Part of a small language model's weights: MLP 1280 GELU, LayerNorm before each block.
Each number is 50 + 12 x the weight over its row's rms, rounded and kept within 0 to 99. Layers, rows and columns count from 0. The size before them is the row's rms in percent of the matrix's.

# layer 4 MLP up, 1280x320, rms 0.132, rows 1100-1108, columns 0-159
106:62 35 48 52 51 68 52 51 38 67 39 58 49 49 73 46 28 49 74 74 56 46 75 63 52 66 56 42 46 49 40 65 34 33 45 56 51 48 46 39 44 65 74 67 39 52 47 38 52 36 38 70 50 48 56 35 50 46 53 55 40 45 44 57 40 50 38 59 58 54 56 58 38 49 51 52 67 42 43 71 41 43 76 43 43 52 38 47 50 62 33 54 62 49 30 25 62 75 60 55 53 45 58 47 38 48 79 39 58 47 53 45 58 52 56 52 57 38 71 43 59 48 70 48 56 39 35 60 51 55 38 48 54 44 53 45 49 24 20 67 67 56 61 72 33 40 48 72 36 13 53 55 65 64 32 38 52 66 36 65
099:50 64 90 57 36 38 71 32 75 53 34 41 60 40 55 63 55 42 30 49 51 40 30 41 54 44 28 42 22 39 60 25 55 24 51 47 50 46 67 29 52 41 51 69 60 47 59 31 48 18 59 68 38 65 53 49 58 58 56 54 31 59 35 40 49 46 55 25 59 52 32 71 59 43 54 46 40 63 44 59 53 57 64 59 45 52 44 21 54 57 66 57 43 38 76 56 33 58 51 67 48 55 36 67 32 55 66 32 53 60 46 40 53 48 23 65 38 55 54 34 55 63 54 52 74 35 65 59 55 37 43 46 41 51 72 28 70 55 48 50 41 40 41 52 39 34 37 36 41 54 70 63 45 37 50 39 66 45 39 66
101:47 67 48 64 54 45 63 40 61 27 33 46 31 48 35 32 48 49 62 45 66 44 58 53 76 33 59 39 43 53 66 37 51 47 54 52 63 39 54 36 65 32 39 18 43 51 47 29 33 58 54 43 51 51 53 60 46 51 56 63 50 67 46 42 56 48 52 68 91 73 52 55 51 46 77 48 47 37 45 43 37 34 39 52 62 34 67 67 34 47 39 48 59 53 48 54 32 65 60 43 51 58 77 47 34 66 36 56 65 56 50 77 25 58 35 28 55 47 44 63 34 31 43 46 43 72 53 43 48 46 33 39 68 48 46 28 34 41 62 32 42 46 49 50 55 59 78 58 60 31 42 40 34 38 34 47 81 52 36 19
098:52 60 46 65 66 40 35 63 38 45 63 55 37 61 63 59 51 44 50 44 52 47 55 33 63 40 20 48 52 55 64 59 31 40 69 59 48 44 39 52 40 32 45 64 68 19 68 55 43 61 59 37 18 54 44 56 70 35 47 62 81 66 40 41 48 79 55 47 67 48 34 66 46 53 52 33 53 51 68 65 60 61 49 58 61 37 43 56 54 58 37 41 60 63 53 52 50 39 43 61 59 48 62 31 53 33 74 39 59 38 27 54 50 59 52 41 39 24 54 52 70 60 45 47 49 46 27 50 52 72 62 75 55 26 37 43 59 61 49 35 54 44 29 61 43 40 34 37 56 68 55 51 39 55 41 52 53 53 51 42
108:46 33 68 33 53 54 49 40 42 32 41 52 75 51 51 68 36 57 51 78 63 41 53 38 78 53 50 37 46 53 46 32 43 66 22 34 70 50 50 34 27 62 49 46 39 53 65 46 69 55 51 32 26 71 62 29 56 53 38 60 60 57 54 50 53 41 40 70 61 50 50 45 57 56 60 43 64 46 48 40 36 57 72 45 65 42 54 35 39 53 43 50 66 66 49 48 58 59 46 40 43 55 75 36 38 70 48 51 51 68 54 63 55 44 50 50 29 34 48 51 61 57 50 48 66 25 48 66 50 16 47 64 53 39 72 71 47 44 49 66 56 50 74 55 30 34 27 50 65 28 43 32 43 60 54 34 48 51 47 71
095:52 65 38 54 36 49 57 45 29 33 47 40 25 57 70 52 87 47 59 37 34 56 57 44 65 42 63 43 45 44 64 70 28 32 48 46 43 52 56 49 45 66 52 66 36 25 37 73 56 52 74 52 72 53 42 51 50 41 41 41 65 65 57 49 40 44 34 51 42 59 59 59 53 55 47 52 47 47 52 48 49 45 33 50 46 71 56 25 49 38 68 63 40 48 44 45 64 56 62 33 38 33 32 36 45 56 57 52 52 41 64 53 31 29 40 55 59 28 34 52 60 48 57 49 55 50 51 46 49 52 60 62 40 41 51 58 36 30 69 51 51 63 52 38 32 52 36 54 85 57 61 45 46 37 52 53 47 55 44 41
098:40 48 49 45 49 42 44 63 52 54 60 68 60 50 69 50 53 59 39 42 73 43 53 52 37 77 36 48 57 67 60 47 48 64 43 59 25 46 54 50 43 41 46 66 26 64 49 74 64 56 44 45 61 69 61 36 61 24 50 50 71 39 56 55 32 53 43 54 47 57 31 48 59 43 59 24 37 44 67 84 54 61 51 49 63 41 48 42 48 51 56 73 38 73 45 26 48 45 53 53 55 55 31 42 32 45 42 24 57 58 32 48 59 61 75 37 53 51 42 60 67 54 53 50 34 63 44 48 48 59 65 42 79 55 57 32 58 51 25 62 40 50 54 29 38 40 53 49 50 37 34 37 30 59 50 41 34 58 65 40
100:66 62 47 56 48 58 77 42 60 72 39 43 52 58 32 48 51 46 35 56 58 54 45 54 28 55 55 62 37 46 51 65 28 50 44 66 66 41 63 52 55 49 40 41 39 55 84 44 41 61 43 49 46 72 61 52 57 50 24 28 52 51 37 40 57 63 33 39 60 37 72 60 28 54 29 47 56 55 42 30 42 47 46 49 42 57 54 46 38 37 61 62 61 39 35 88 51 57 60 51 62 61 59 36 41 68 47 52 26 41 50 54 36 58 49 45 55 57 35 46 36 57 32 33 33 63 74 39 41 55 29 46 55 51 63 51 63 23 44 46 46 62 42 60 34 55 47 52 61 49 49 69 56 58 48 58 36 57 65 63
098:51 36 65 46 55 69 40 34 54 26 31 49 50 58 37 39 74 32 45 46 37 45 36 54 66 42 56 55 38 72 50 55 52 60 60 60 46 52 59 50 57 65 48 56 57 45 36 66 63 47 58 39 64 44 50 46 50 43 41 64 40 51 23 26 56 58 51 46 42 52 40 45 39 40 58 42 22 52 38 45 59 78 45 50 55 46 64 62 54 61 60 38 35 40 32 40 41 54 57 55 48 58 64 25 36 35 61 34 58 34 41 33 40 51 51 79 31 55 50 49 53 53 52 63 45 71 27 52 55 63 51 53 26 27 50 50 45 41 58 37 57 37 50 58 54 41 53 53 48 67 77 74 62 53 43 64 62 32 49 43